config.toml
n_layer = 18
d_model = 256
activation = "squared_reglu"
norm_place = "pre"
norm_eps = 1e-06
positions = "rope"
rope_fraction = 0.5
init = "uniform"
init_std_up = 0.0356
beta1 = 0.9
warmup_steps = 442
steps = 4867
Each number is 50 + 12 x the weight over its row's rms, rounded and kept within 0 to 99. Layers, rows and columns count from 0. The size before them is the row's rms in percent of the matrix's.

# up: layer 12 MLP up, 704x256, rms 0.0964, rows 237-254, columns 0-127
# down: layer 12 MLP down (transposed), 704x256, rms 0.0924, rows 237-254, columns 0-127
# gate: layer 12 MLP gate, 704x256, rms 0.0968, rows 238-255, columns 0-127
up237 096:52 80 61 57 68 70 52 44 92 65 62 38 42 31 68 55 55 56 59 25 58 66 47 45 50 37 38 48 56 48 45 39 49 70 39 60 53 40 53 28 40 62 48 54 22 59 65 61 45 31 44 39 29 59 44 64 55 48 67 45 57 48 30 34 69 51 55 78 58 63 61 41 67 46 53 65 41 67 69 40 61 54 48 53 59 53 59 47 61 46 50 56 56 44 28 42 34 49 27 67 35 41 29 63 52 65 67 58 35 68 43 42 42 46 69 61 39 41 52 54 47 48 64 41 53 48 51 53
down237 099:44 50 58 38 54 41 39 65 61 57 45 48 57 48 23 53 51 68 36 37 59 53 55 50 72 58 63 75 38 47 47 43 56 59 55 60 80 25 63 70 45 46 42 51 42 56 71 27 56 53 38 65 32 36 67 77 85 54 34 42 50 29 50 58 62 63 61 54 35 39 55 50 55 39 58 33 33 69 53 47 57 57 48 84 45 41 62 70 47 72 39 53 51 43 59 28 32 50 58 52 61 66 29 52 50 60 62 57 32 39 59 29 32 55 55 59 50 62 49 64 44 65 51 49 23 32 53 41
gate238 099:52 64 41 40 46 45 41 64 60 57 61 26 37 47 46 25 52 38 55 43 50 62 66 45 70 42 58 63 44 64 55 48 50 62 64 34 49 50 43 49 66 46 30 44 44 65 54 49 52 49 68 47 39 50 54 62 53 30 41 54 42 46 38 59 56 41 60 43 54 62 55 47 70 42 49 34 56 61 45 59 42 26 63 53 45 43 38 68 61 62 39 43 48 35 25 58 50 56 49 56 53 81 45 30 65 74 24 66 34 81 50 68 26 44 39 51 56 66 62 48 33 29 59 73 32 58 47 34
up238 102:43 44 33 57 49 63 50 39 33 58 47 32 45 58 63 41 63 66 45 58 73 38 54 46 61 59 41 39 63 44 42 62 42 57 33 48 68 72 49 52 36 41 67 48 48 71 57 57 47 23 54 62 47 46 46 50 45 33 66 49 38 33 60 39 55 47 49 60 43 50 51 27 54 49 47 64 69 41 46 48 69 51 43 52 37 53 47 28 24 56 38 69 36 95 45 42 47 39 56 34 74 32 42 51 60 63 40 66 56 42 62 55 52 60 52 28 58 60 70 59 59 21 72 38 65 56 34 59
down238 098:53 57 42 55 63 57 53 43 30 40 41 44 31 66 77 85 53 45 50 53 50 34 72 52 40 53 69 28 39 45 65 60 48 56 74 69 43 65 50 42 50 54 30 55 48 46 57 62 33 34 40 46 50 47 61 51 42 52 47 45 49 54 49 54 66 54 65 48 75 53 48 52 77 28 51 43 46 74 54 44 54 47 40 18 39 49 27 49 42 47 45 63 46 45 74 77 62 28 60 52 50 33 38 30 65 65 37 61 40 44 41 49 43 56 41 39 58 48 52 32 46 54 58 57 63 48 61 60
gate239 102:56 51 65 42 44 25 25 29 67 33 56 77 37 34 41 47 63 51 41 37 50 58 53 72 31 61 63 65 63 49 40 45 47 62 33 49 56 50 47 54 45 51 42 72 57 67 59 45 56 46 49 57 83 42 39 64 28 48 56 55 45 45 49 39 54 39 53 49 54 55 62 34 51 51 59 53 48 45 50 45 47 52 23 53 40 58 50 55 58 32 41 46 40 31 29 67 48 57 53 71 34 41 71 38 59 46 26 31 43 33 49 66 57 40 51 60 69 54 27 33 63 53 50 52 60 47 52 63
up239 103:64 48 53 63 43 36 32 33 76 44 56 58 18 49 49 58 68 60 33 60 52 61 47 72 37 27 54 54 70 51 42 44 57 62 45 49 50 53 53 48 43 45 41 66 37 58 51 57 59 31 58 53 75 59 47 51 22 38 62 51 42 44 43 38 61 38 49 46 49 57 68 37 60 63 56 47 43 50 34 44 38 49 36 42 53 56 55 38 63 24 49 44 54 21 46 70 47 58 36 71 53 41 76 39 42 48 34 27 41 41 41 43 43 46 51 34 49 64 43 32 53 66 46 64 62 51 52 61
down239 099:48 50 53 57 41 42 35 49 65 46 62 58 46 56 48 46 42 26 55 59 53 39 52 55 56 52 55 57 50 58 37 43 43 70 57 58 56 40 73 51 59 45 42 51 63 56 52 63 69 58 48 62 47 47 41 59 57 20 49 47 30 50 64 52 61 52 52 67 53 62 51 64 37 46 38 43 44 50 52 47 39 45 42 62 49 53 72 69 62 36 61 34 54 26 49 67 66 68 49 61 60 30 37 58 31 40 61 51 75 41 67 71 34 38 11 55 55 61 38 53 44 34 42 34 40 68 43 30
gate240 112:45 45 40 72 43 50 39 69 66 43 42 49 80 48 33 55 72 47 56 50 58 70 57 51 49 51 57 80 62 44 50 41 44 54 47 38 51 44 48 61 44 47 54 37 37 42 51 60 57 36 48 60 28 65 45 50 45 50 46 49 54 45 44 39 34 40 33 48 48 75 42 61 67 77 37 45 37 35 50 48 45 56 46 50 58 46 36 86 54 43 36 40 52 50 44 48 72 53 51 49 54 56 38 64 52 45 38 60 44 38 52 52 65 41 49 31 51 43 38 65 44 64 73 56 58 27 69 67
up240 107:56 28 49 41 51 39 45 38 37 56 69 55 73 49 55 55 59 24 60 52 55 61 58 68 48 48 48 55 63 36 64 57 55 53 41 44 61 44 64 46 44 71 50 52 32 44 47 61 60 35 35 59 29 62 51 59 45 47 57 46 40 61 51 53 62 55 37 53 35 56 55 46 63 60 34 30 59 43 35 35 60 51 30 60 62 46 56 78 52 20 59 44 57 55 55 50 45 49 57 51 37 63 69 50 41 42 48 49 53 36 62 58 75 62 48 58 31 59 33 60 76 58 65 63 60 60 53 35
down240 108:45 80 61 49 67 56 34 59 55 33 36 49 40 62 53 61 45 70 70 40 51 46 54 73 77 46 39 50 74 54 49 83 55 44 70 36 62 47 37 48 57 35 64 55 76 43 50 67 55 59 49 45 45 16 72 54 59 53 42 36 50 57 47 38 57 45 55 56 75 38 63 43 62 63 45 59 58 39 54 58 36 44 49 28 60 36 20 38 48 57 36 61 57 48 57 54 36 65 51 32 46 64 35 59 38 45 63 46 55 36 60 63 48 25 53 56 57 48 22 40 38 38 25 51 61 55 62 61
gate241 107:45 41 52 56 51 78 38 57 41 52 56 36 54 53 37 48 43 40 31 42 66 42 48 29 51 41 44 60 69 53 70 45 50 27 37 52 58 38 46 41 61 47 74 50 53 52 74 52 33 52 61 53 51 49 40 64 64 57 46 34 44 59 59 47 58 44 57 54 57 39 33 62 68 28 51 38 43 55 60 34 66 54 59 23 37 34 57 54 60 48 48 62 57 41 56 25 66 58 47 55 35 73 38 53 56 53 30 63 40 64 68 50 50 46 44 48 43 44 51 66 62 47 41 44 42 32 41 61
up241 106:41 49 56 51 86 35 29 36 26 62 56 62 52 55 36 49 45 32 56 43 31 54 87 41 48 62 47 41 60 51 41 57 57 34 38 36 40 42 48 51 67 65 45 41 71 40 62 25 38 52 64 27 56 52 50 50 27 63 71 38 43 57 45 44 51 45 41 33 53 47 47 50 38 37 43 49 64 67 48 54 47 40 44 49 54 39 62 48 45 45 62 41 53 66 38 20 38 62 60 52 51 47 53 16 71 54 47 60 36 41 52 58 48 40 61 52 38 37 44 41 58 51 52 47 40 42 35 44
down241 109:26 50 60 25 27 59 31 57 48 41 69 43 33 60 52 60 46 35 62 56 53 31 51 58 70 50 27 55 53 21 56 36 52 62 41 50 62 55 41 21 53 49 44 34 35 46 55 61 68 63 37 31 54 52 52 42 35 47 54 71 48 80 54 35 52 22 39 55 50 51 40 34 60 43 54 69 51 53 60 51 69 51 69 37 40 36 37 45 48 57 26 58 51 71 58 26 63 51 48 36 52 58 46 69 50 68 45 51 54 40 73 54 49 55 48 43 61 41 50 61 40 40 47 31 56 50 58 41
gate242 092:54 38 47 56 74 37 40 23 52 50 42 54 31 29 43 45 67 32 45 36 54 48 54 49 55 55 57 43 53 41 52 57 49 39 31 50 55 49 65 50 60 49 60 28 59 49 71 63 39 51 61 70 36 63 52 33 42 41 63 35 48 58 46 43 38 51 53 54 49 53 42 58 68 32 39 45 51 71 37 55 59 50 43 61 18 27 70 46 52 32 33 51 49 44 37 52 74 22 43 42 51 63 24 41 52 56 67 67 37 44 50 64 45 57 31 47 62 61 51 55 60 39 80 67 76 54 64 46
up242 093:51 59 38 38 55 54 58 54 68 56 33 30 53 41 41 24 70 47 36 16 60 45 46 67 53 69 45 47 44 33 43 54 68 28 14 68 52 33 58 71 32 49 61 72 33 58 46 48 34 52 32 43 58 45 50 66 54 46 57 53 45 51 64 60 27 38 51 62 46 80 57 52 50 48 34 55 27 34 38 66 70 35 44 57 45 36 63 45 58 56 45 44 54 26 42 53 71 24 55 66 69 51 55 68 53 47 43 36 39 57 40 41 61 67 44 49 51 47 61 39 58 60 67 55 54 39 48 42
down242 094:46 51 46 55 59 61 19 28 29 43 39 57 47 43 63 57 65 46 44 60 37 64 60 50 50 37 44 54 68 58 50 53 60 35 33 76 63 66 63 66 46 54 37 23 58 37 44 42 60 65 49 63 30 76 53 50 59 57 50 58 52 47 38 44 50 48 43 47 57 48 39 34 60 65 56 67 63 39 54 68 70 79 52 60 61 38 59 45 42 47 59 58 53 48 54 35 27 46 60 44 35 49 49 53 55 59 54 51 70 55 48 55 61 79 45 59 54 66 60 59 56 49 54 52 71 58 71 51
gate243 105:45 54 59 51 49 55 65 39 88 66 55 54 44 66 57 40 40 44 63 47 44 52 47 59 34 44 40 31 40 72 58 44 72 52 54 55 33 64 23 53 29 62 48 57 48 66 45 45 60 62 63 51 48 67 38 53 41 59 39 37 54 57 31 50 32 55 57 44 65 70 47 55 53 54 48 54 16 46 59 40 31 74 36 53 45 48 67 40 75 57 51 70 64 46 59 61 45 25 51 37 29 55 53 34 31 65 71 42 37 44 56 46 51 57 81 55 48 39 44 49 62 68 62 35 51 38 53 63
up243 101:52 51 45 29 53 48 27 51 55 66 68 67 53 38 65 47 34 48 39 28 43 39 59 29 66 33 31 46 67 65 44 46 75 39 67 63 42 45 43 83 43 51 42 77 48 51 51 53 55 54 49 40 48 51 50 59 57 53 59 65 69 50 39 58 47 33 47 49 40 34 52 55 73 67 53 47 67 62 59 37 35 45 67 43 52 59 50 62 68 60 54 54 59 39 56 54 59 44 34 53 43 30 62 47 66 19 42 49 50 53 44 65 65 49 67 34 53 40 56 55 31 57 37 55 66 52 58 38
down243 103:28 54 42 35 65 53 47 73 45 52 72 67 42 39 49 48 59 54 64 41 62 67 48 57 45 74 62 22 47 40 44 44 55 64 30 53 51 61 34 58 48 72 53 35 40 37 50 63 48 50 54 54 54 61 38 40 55 67 56 58 46 46 48 42 60 47 73 51 29 46 50 52 67 52 67 55 52 75 37 26 50 54 57 41 64 48 42 44 62 50 40 28 57 72 37 42 52 28 46 44 45 36 37 56 53 46 66 48 67 29 40 41 55 43 39 66 80 56 53 59 41 56 29 54 57 58 52 44
gate244 100:29 36 58 52 35 36 56 53 72 47 59 40 63 56 42 47 59 51 55 56 59 41 44 49 47 49 70 57 74 35 36 49 83 59 40 64 41 47 50 67 67 47 55 63 53 75 44 55 67 39 55 63 44 43 61 57 52 41 59 73 60 41 63 58 30 69 25 60 50 37 51 49 37 45 62 35 41 44 46 50 50 38 56 47 56 57 57 48 61 63 32 37 53 48 52 42 40 29 46 54 49 63 58 70 58 38 55 29 52 45 45 46 52 48 77 61 52 34 41 40 52 41 37 46 37 37 54 66
up244 099:37 53 45 36 47 43 38 52 58 54 41 42 56 64 65 43 33 61 60 50 43 56 53 58 45 63 40 44 36 60 51 59 24 42 64 58 49 31 52 29 40 63 38 58 37 32 58 78 31 64 53 23 50 46 48 35 39 63 35 40 43 43 43 38 63 50 70 34 67 47 43 54 54 32 44 64 43 59 42 53 43 57 59 50 31 43 40 40 70 45 54 68 33 54 33 72 49 55 48 64 34 46 28 61 47 77 64 60 65 54 54 36 47 52 37 36 32 66 64 55 55 64 51 52 55 71 48 36
down244 100:41 46 48 72 39 62 42 40 50 81 45 43 49 63 49 76 47 56 66 61 38 41 71 44 38 53 45 53 33 46 40 28 42 69 40 62 56 18 53 58 38 41 42 59 39 61 61 43 60 48 66 50 51 36 47 56 61 63 42 30 29 13 48 30 33 28 47 59 57 58 46 61 53 52 47 46 43 63 51 47 40 40 35 45 37 52 48 61 63 31 45 49 46 50 55 44 36 55 42 32 40 54 56 71 69 36 68 63 42 42 60 22 63 53 47 51 47 67 46 55 45 49 82 38 50 51 43 46
gate245 105:37 38 46 52 54 57 59 40 65 38 27 42 35 48 45 27 47 51 54 43 44 58 55 39 50 57 52 60 45 63 45 52 61 44 71 57 66 61 50 49 75 39 56 67 62 53 49 48 44 18 44 36 61 44 17 40 13 51 38 50 45 48 48 64 51 32 66 43 27 71 64 82 53 78 55 52 48 56 76 45 51 54 45 43 48 47 47 59 50 38 33 50 45 40 37 64 28 43 46 42 35 45 55 73 37 58 48 55 39 46 53 50 72 51 67 53 30 44 34 51 62 56 59 53 52 46 35 59
up245 103:60 64 26 57 53 52 60 61 38 44 50 64 54 72 69 56 50 60 53 69 46 43 42 46 37 52 41 51 55 70 24 44 56 57 44 55 38 47 53 63 26 68 59 35 46 57 51 63 58 59 34 56 71 28 65 48 54 59 67 45 51 30 50 34 36 50 58 51 57 21 51 54 42 39 53 48 46 34 38 66 47 29 68 52 34 17 41 37 40 28 56 54 63 53 52 39 65 51 53 49 52 33 49 53 73 39 54 31 54 61 46 39 75 71 55 66 57 46 43 65 45 45 38 48 45 65 26 52
down245 103:48 53 44 51 44 44 57 69 46 77 44 28 42 41 46 54 36 52 72 50 63 59 42 53 59 62 34 43 40 33 49 34 52 36 48 48 55 35 63 28 51 53 44 53 64 63 48 39 41 56 89 58 33 49 81 52 34 39 40 64 40 57 48 64 46 41 49 42 43 55 56 47 43 52 55 51 65 49 55 52 70 75 72 60 28 42 51 36 44 78 45 47 65 38 60 47 63 64 44 44 51 40 42 30 47 59 58 61 41 48 65 68 33 42 30 35 60 57 95 45 58 48 36 41 49 49 40 53
gate246 108:59 47 38 45 41 36 44 47 55 55 76 57 61 28 41 61 76 49 58 37 59 61 40 40 44 47 49 50 77 38 55 43 48 52 24 45 55 49 38 46 53 55 46 46 34 66 41 38 49 72 57 46 56 70 24 46 42 52 33 68 48 54 47 49 40 65 46 45 58 47 61 39 52 50 49 49 45 57 32 41 40 37 32 38 31 30 42 54 36 50 41 47 52 29 51 49 50 43 53 60 47 67 52 64 69 56 63 57 57 50 67 35 50 40 51 57 38 49 66 34 52 62 54 51 59 44 74 44
up246 106:93 44 38 64 38 44 37 59 31 35 67 54 39 34 33 61 54 52 60 33 56 55 42 23 52 41 60 50 67 53 55 46 64 47 46 40 47 71 38 66 72 42 64 34 50 45 30 56 49 41 55 55 63 52 32 63 72 49 50 61 59 51 38 52 56 41 51 55 30 51 44 52 59 48 55 24 33 46 39 49 35 39 48 37 48 31 32 70 39 60 61 51 39 40 61 44 60 46 47 68 36 68 49 61 45 42 76 15 56 40 64 57 50 42 54 49 30 48 62 51 34 62 52 48 47 51 56 40
down246 105:50 47 45 53 43 58 26 45 59 42 59 63 54 30 68 55 57 50 40 53 59 47 73 60 57 60 50 38 39 67 51 44 59 42 53 63 76 28 48 53 52 55 58 53 69 51 45 50 56 54 59 50 55 21 44 55 31 56 70 60 62 82 37 46 49 53 16 42 62 41 54 60 36 68 43 42 49 46 66 44 25 45 75 48 50 61 59 23 65 61 31 20 57 68 66 48 54 53 55 41 27 64 40 54 41 64 56 52 60 40 45 58 52 50 50 51 41 53 57 43 54 42 45 25 44 57 50 39
gate247 105:52 67 49 60 46 53 30 56 46 60 68 56 26 54 32 55 45 38 61 59 44 52 62 34 48 43 43 56 40 54 41 43 33 53 58 44 50 75 36 67 57 63 46 62 63 65 43 78 40 61 57 79 51 48 58 35 55 41 69 60 40 51 46 49 45 40 41 62 35 55 48 52 72 49 47 65 56 54 57 48 66 50 50 49 49 52 33 47 59 49 64 55 53 57 48 49 40 61 46 47 41 55 59 29 56 28 47 13 52 42 61 41 28 61 35 54 48 54 55 49 37 57 55 59 67 49 63 61
up247 100:33 52 35 40 37 56 74 42 46 53 66 38 56 59 58 54 49 57 45 64 46 45 59 49 60 65 52 56 53 63 42 45 51 60 51 55 65 28 50 39 48 58 55 56 43 44 58 21 43 24 52 43 37 54 50 62 54 58 39 63 41 62 65 46 39 77 42 52 56 44 72 65 41 59 39 20 41 55 44 46 36 57 78 62 69 66 65 36 30 50 47 34 37 45 48 64 66 43 30 43 38 55 51 50 46 57 41 68 47 57 44 59 63 68 59 66 42 57 29 43 43 61 66 40 62 44 64 36
down247 104:47 45 38 54 42 52 68 40 52 45 41 55 58 57 51 31 50 62 24 43 38 57 55 75 60 49 45 58 77 44 48 55 64 50 55 39 45 30 33 47 46 72 63 38 40 45 63 54 30 32 55 41 64 67 41 42 38 36 36 46 33 79 65 45 45 37 67 48 64 43 61 45 51 50 36 29 57 53 30 44 16 64 45 58 52 48 61 69 44 69 38 44 33 61 31 27 55 56 46 61 44 51 35 58 64 53 36 66 55 50 40 52 65 43 40 47 36 52 41 71 40 71 52 45 51 61 26 37
gate248 091:49 61 44 52 34 42 58 50 64 67 67 42 73 58 48 40 57 49 36 57 46 94 61 20 53 48 48 64 70 34 29 61 54 31 51 64 50 54 57 31 47 53 44 57 59 44 50 47 42 45 52 28 32 59 50 37 56 41 51 29 46 49 49 54 46 33 43 56 50 57 40 40 60 54 51 47 67 22 49 55 52 57 72 55 34 29 36 43 57 56 50 50 29 44 57 59 34 52 41 41 56 85 57 68 43 74 65 50 63 50 69 55 50 44 33 31 59 36 40 58 68 76 55 52 54 60 49 51
up248 093:48 64 43 43 42 50 53 52 43 42 59 59 50 60 50 45 34 56 61 31 28 30 44 69 48 34 56 51 50 62 59 51 38 58 51 60 41 41 35 85 56 55 67 31 60 65 51 31 58 61 34 68 53 50 49 60 56 63 57 57 42 34 48 57 45 45 36 25 47 39 54 46 41 16 50 73 67 88 45 47 60 27 61 51 72 46 47 52 41 42 55 51 67 34 44 50 59 48 71 39 36 45 43 48 48 32 47 51 57 37 38 43 71 39 67 58 40 64 47 38 36 65 48 64 50 44 43 74
down248 093:61 52 54 51 43 39 64 56 45 64 42 45 41 32 63 41 38 58 29 37 42 51 61 42 56 41 47 57 53 45 60 33 50 46 40 79 22 63 64 56 49 47 82 16 59 74 53 44 61 55 57 75 41 58 53 62 58 36 49 44 45 15 60 47 55 45 52 33 59 63 34 60 47 58 29 60 43 73 58 38 50 44 60 74 51 47 46 48 48 62 31 58 35 66 68 42 40 26 48 46 49 48 35 56 44 34 52 59 48 43 44 61 45 70 57 32 63 50 57 54 42 34 58 49 40 68 56 70
gate249 098:48 36 54 52 31 33 61 39 56 29 58 47 70 39 35 52 43 60 66 51 49 56 46 51 41 43 38 45 47 68 35 45 58 57 60 49 48 59 33 42 40 38 58 34 44 33 64 59 65 46 40 58 32 50 43 58 48 29 49 71 57 53 63 59 49 48 52 52 29 63 41 61 68 41 52 39 54 77 46 47 38 46 62 48 53 42 35 40 57 30 62 40 44 22 48 70 46 44 62 72 17 67 70 43 54 32 32 28 44 52 54 53 49 36 56 62 46 71 41 51 62 48 62 50 55 49 52 80
up249 097:61 52 54 57 44 64 39 41 43 55 49 41 20 66 55 39 63 50 54 80 49 50 67 38 29 36 49 46 60 38 65 47 47 32 36 54 68 52 55 35 68 60 50 52 51 49 59 53 38 27 43 55 56 32 61 32 81 68 53 57 63 55 46 66 41 42 48 46 58 52 47 55 54 67 64 66 50 42 61 66 49 55 55 52 41 35 49 69 44 56 45 49 49 57 36 58 70 63 43 60 56 62 31 31 61 83 59 43 24 43 57 53 53 47 55 65 59 46 68 42 50 44 42 77 60 69 31 32
down249 098:47 33 55 52 36 58 42 50 52 59 58 42 33 46 56 50 32 59 54 47 54 47 54 30 39 35 44 46 51 78 64 37 52 57 44 66 47 47 32 68 58 48 57 53 43 85 65 56 37 42 41 26 22 51 38 42 38 48 66 60 47 59 25 55 46 31 46 54 53 59 46 32 57 43 37 48 51 35 70 67 51 45 37 40 42 64 46 24 67 46 45 33 46 35 59 48 63 46 54 46 52 39 43 58 65 26 60 45 34 57 27 46 47 60 53 41 39 43 29 58 70 32 55 36 54 48 63 54
gate250 096:38 54 63 39 49 47 50 58 61 58 20 47 42 61 65 44 47 34 55 53 58 38 49 40 13 42 61 38 67 49 49 49 66 43 51 73 29 58 62 40 36 51 46 65 42 31 48 60 46 58 46 23 61 38 36 46 48 54 40 41 67 47 43 56 82 54 56 53 74 58 64 43 50 45 43 61 51 38 39 60 45 39 31 53 34 49 61 78 55 57 47 45 57 43 43 54 31 34 31 44 38 54 58 54 32 56 58 48 45 68 43 55 57 46 53 48 50 48 33 43 47 43 54 49 20 38 55 39
up250 098:56 45 40 40 60 42 58 38 57 57 18 49 56 48 57 58 55 69 36 68 29 54 36 67 31 37 57 46 36 59 43 47 47 52 55 58 60 52 63 67 37 38 49 62 27 38 51 58 66 58 34 47 46 45 52 49 57 44 36 34 37 62 39 49 63 55 52 44 34 53 59 38 44 33 32 62 59 55 45 46 46 42 42 53 35 73 62 65 58 55 63 42 54 47 44 31 62 24 25 56 65 47 66 46 44 49 50 32 33 60 45 57 59 46 44 54 60 39 44 48 32 38 42 44 51 22 51 40
down250 098:62 62 30 31 41 62 33 45 63 51 61 78 35 62 53 57 45 34 49 55 57 54 71 65 46 52 63 41 52 53 61 65 59 56 62 42 66 38 43 58 41 52 27 72 62 48 54 58 43 59 37 39 39 21 37 53 62 49 43 34 43 76 57 50 47 55 51 55 60 54 49 45 61 38 44 41 48 40 45 54 46 38 28 65 57 54 42 37 39 63 58 64 45 55 43 65 35 42 48 40 81 39 57 52 83 44 56 49 68 52 46 41 58 59 25 54 47 40 41 41 42 20 45 55 53 66 43 24
gate251 100:47 31 41 42 36 67 57 39 61 49 56 55 60 61 52 49 39 26 45 26 48 71 53 45 47 54 68 60 38 73 39 50 48 57 41 59 62 59 30 45 55 50 71 59 65 64 44 64 56 51 57 60 46 51 34 39 32 42 55 57 55 47 44 82 46 58 57 52 61 51 71 56 43 58 59 69 47 65 52 65 55 61 50 63 30 36 53 44 47 49 70 63 32 32 57 57 38 76 78 49 41 38 52 54 55 67 48 64 63 52 70 43 44 13 69 53 39 47 28 29 48 72 43 55 48 44 37 56
up251 099:36 64 39 40 50 39 47 45 28 25 58 66 30 33 48 51 49 55 67 52 50 49 68 46 46 48 50 39 50 43 60 51 42 55 65 38 38 51 51 50 29 38 43 60 55 72 54 65 54 35 38 39 56 43 78 62 52 61 31 46 63 51 49 26 62 39 55 35 28 63 65 39 42 46 53 41 44 13 77 27 55 52 52 45 72 55 64 55 57 53 23 39 43 60 51 40 62 58 47 44 85 39 49 54 45 45 50 54 36 71 45 37 73 42 39 50 41 54 77 49 35 54 56 39 58 69 37 51
down251 101:42 42 22 61 17 60 50 37 61 62 55 34 58 61 44 47 73 55 51 57 85 55 59 46 32 51 37 44 53 33 40 83 60 36 50 42 47 49 38 44 42 64 34 69 56 41 41 58 67 38 37 60 68 58 42 39 54 40 43 51 56 69 55 33 53 58 36 50 49 49 38 55 31 43 37 38 43 42 49 52 37 69 36 52 44 54 25 47 63 36 57 58 46 52 35 63 57 35 38 68 37 65 46 60 56 46 49 34 43 37 44 54 37 69 51 29 43 59 68 53 69 37 62 45 74 48 26 33
gate252 095:44 45 54 60 36 68 58 32 67 49 44 49 53 25 50 47 51 80 45 41 37 32 57 45 77 63 67 69 38 53 41 48 40 50 50 44 22 55 52 28 52 42 52 49 46 75 46 66 34 54 53 54 55 46 28 44 53 37 49 30 59 61 54 53 48 53 66 71 43 68 43 34 42 50 40 61 53 54 40 42 53 53 40 68 48 47 65 37 47 58 56 36 31 36 45 36 53 43 49 43 50 71 26 38 54 55 29 48 58 46 58 37 40 64 68 65 56 35 62 56 51 49 52 53 60 41 33 40
up252 097:60 37 46 65 58 38 59 67 36 45 66 45 62 46 60 64 45 48 55 40 67 56 55 36 43 29 64 68 56 58 27 48 34 41 61 66 66 61 44 59 41 63 49 36 53 40 48 37 66 59 48 61 46 39 59 43 50 24 43 68 55 48 47 47 55 50 35 51 48 36 48 47 41 58 67 53 24 61 33 33 60 46 34 28 66 64 41 46 38 51 19 60 56 70 13 38 49 66 43 49 37 45 78 51 56 63 49 61 48 53 45 50 52 41 54 61 49 51 47 47 64 46 32 62 42 63 54 49
down252 097:56 63 68 52 47 52 40 48 53 49 53 67 43 41 69 56 63 32 59 40 64 55 42 42 52 51 69 56 42 42 48 41 57 44 43 48 55 44 36 55 45 44 54 48 40 49 55 56 55 45 55 58 26 50 45 49 69 47 54 55 36 63 50 54 60 48 51 66 62 59 66 51 52 60 69 64 45 43 60 47 75 35 48 56 43 58 43 52 58 45 64 64 53 48 63 59 42 65 53 55 46 57 72 52 64 39 27 56 31 44 50 39 49 60 45 41 55 39 43 63 60 29 25 51 42 30 54 37
gate253 113:53 46 65 70 48 59 60 70 57 65 48 41 55 70 50 46 41 48 57 45 54 56 47 66 52 51 47 53 58 68 60 45 75 50 52 38 25 40 47 49 21 73 42 36 52 46 69 51 60 48 54 40 49 53 49 17 50 48 63 60 38 50 31 51 28 57 43 67 45 37 40 45 43 49 48 61 49 55 67 54 57 68 56 68 34 43 42 75 54 48 27 76 47 67 58 63 46 37 40 62 61 58 47 35 64 39 31 31 36 64 57 58 43 52 53 49 51 36 36 63 68 45 34 45 52 66 65 70
up253 110:34 48 59 35 55 41 55 33 66 55 59 81 56 51 47 54 63 26 37 48 48 34 36 48 18 31 53 47 46 32 57 59 54 42 33 53 62 68 44 40 70 33 39 42 35 40 42 66 56 54 64 44 54 31 48 50 41 34 18 55 40 52 83 54 45 38 65 51 57 52 63 54 51 70 60 64 56 58 56 50 55 44 44 38 39 75 44 46 27 59 55 55 65 49 65 49 49 57 67 67 44 35 34 59 60 35 50 82 69 51 38 37 59 50 48 42 72 48 53 65 62 60 63 49 37 39 65 40
down253 109:40 59 18 63 57 46 73 19 54 38 63 68 28 44 41 56 43 37 45 34 40 35 41 46 24 46 33 48 49 47 48 51 52 48 74 46 63 42 31 74 73 51 48 52 53 41 49 39 49 60 53 43 59 48 54 56 42 46 59 62 58 49 79 51 53 56 60 55 50 44 49 40 65 44 57 65 66 58 44 49 59 37 66 55 52 52 58 63 46 70 51 54 49 37 79 54 40 59 80 69 44 34 36 78 61 36 39 62 45 50 56 52 33 31 40 47 43 29 55 76 45 44 71 64 36 58 68 56
gate254 105:52 53 64 57 37 53 64 75 61 37 38 59 58 62 50 39 44 61 29 55 53 44 26 49 45 52 49 55 48 30 64 39 55 67 51 65 64 48 49 44 42 24 37 52 46 43 58 60 54 52 61 59 37 53 45 43 60 38 48 31 44 49 50 49 41 57 68 62 41 34 37 52 59 44 60 74 46 43 70 43 71 58 48 61 61 56 52 72 47 48 49 58 75 54 75 57 55 51 37 59 48 61 62 43 51 43 40 59 41 76 25 43 68 42 42 49 42 40 36 54 52 43 47 91 37 43 32 50
up254 105:53 36 45 56 75 20 28 37 61 51 47 64 39 71 30 51 37 52 62 59 54 64 46 55 58 46 56 24 48 50 65 56 42 58 50 33 46 58 52 80 67 75 56 31 33 62 38 40 38 67 32 58 59 54 70 58 51 62 61 52 48 51 57 47 48 59 19 72 57 54 46 63 49 73 40 49 46 53 46 53 38 43 43 58 56 57 43 49 60 55 62 48 52 39 45 40 36 43 38 63 39 41 68 42 31 39 46 49 65 46 33 31 27 53 47 31 39 27 51 44 59 42 58 22 55 30 47 44
down254 104:46 33 48 42 32 32 46 58 59 61 58 58 58 59 64 58 41 59 61 58 44 78 48 61 51 35 50 54 55 48 72 76 50 35 52 44 36 44 48 70 50 71 69 70 49 43 49 38 37 38 45 36 63 56 43 49 64 65 68 71 55 23 53 30 38 63 59 59 47 49 33 53 49 49 65 50 54 41 35 49 47 33 57 51 56 68 56 53 40 58 48 53 45 41 41 64 67 57 53 62 45 63 39 32 74 73 38 77 63 59 52 37 63 38 41 34 48 48 49 56 63 49 77 51 60 42 52 36
gate255 109:34 40 46 25 55 44 55 38 56 54 69 70 60 54 56 56 58 46 51 59 59 68 59 27 43 53 29 54 47 44 42 54 51 57 58 29 59 45 52 63 54 60 42 56 48 44 41 76 10 70 34 49 65 62 46 25 50 71 47 28 50 43 48 68 65 35 39 34 40 34 54 53 53 51 66 32 65 43 75 43 55 59 49 48 20 73 58 38 60 48 72 33 63 68 47 48 35 56 58 54 50 38 37 62 50 45 43 33 43 62 35 50 46 41 55 18 42 50 37 57 58 68 37 48 53 60 55 44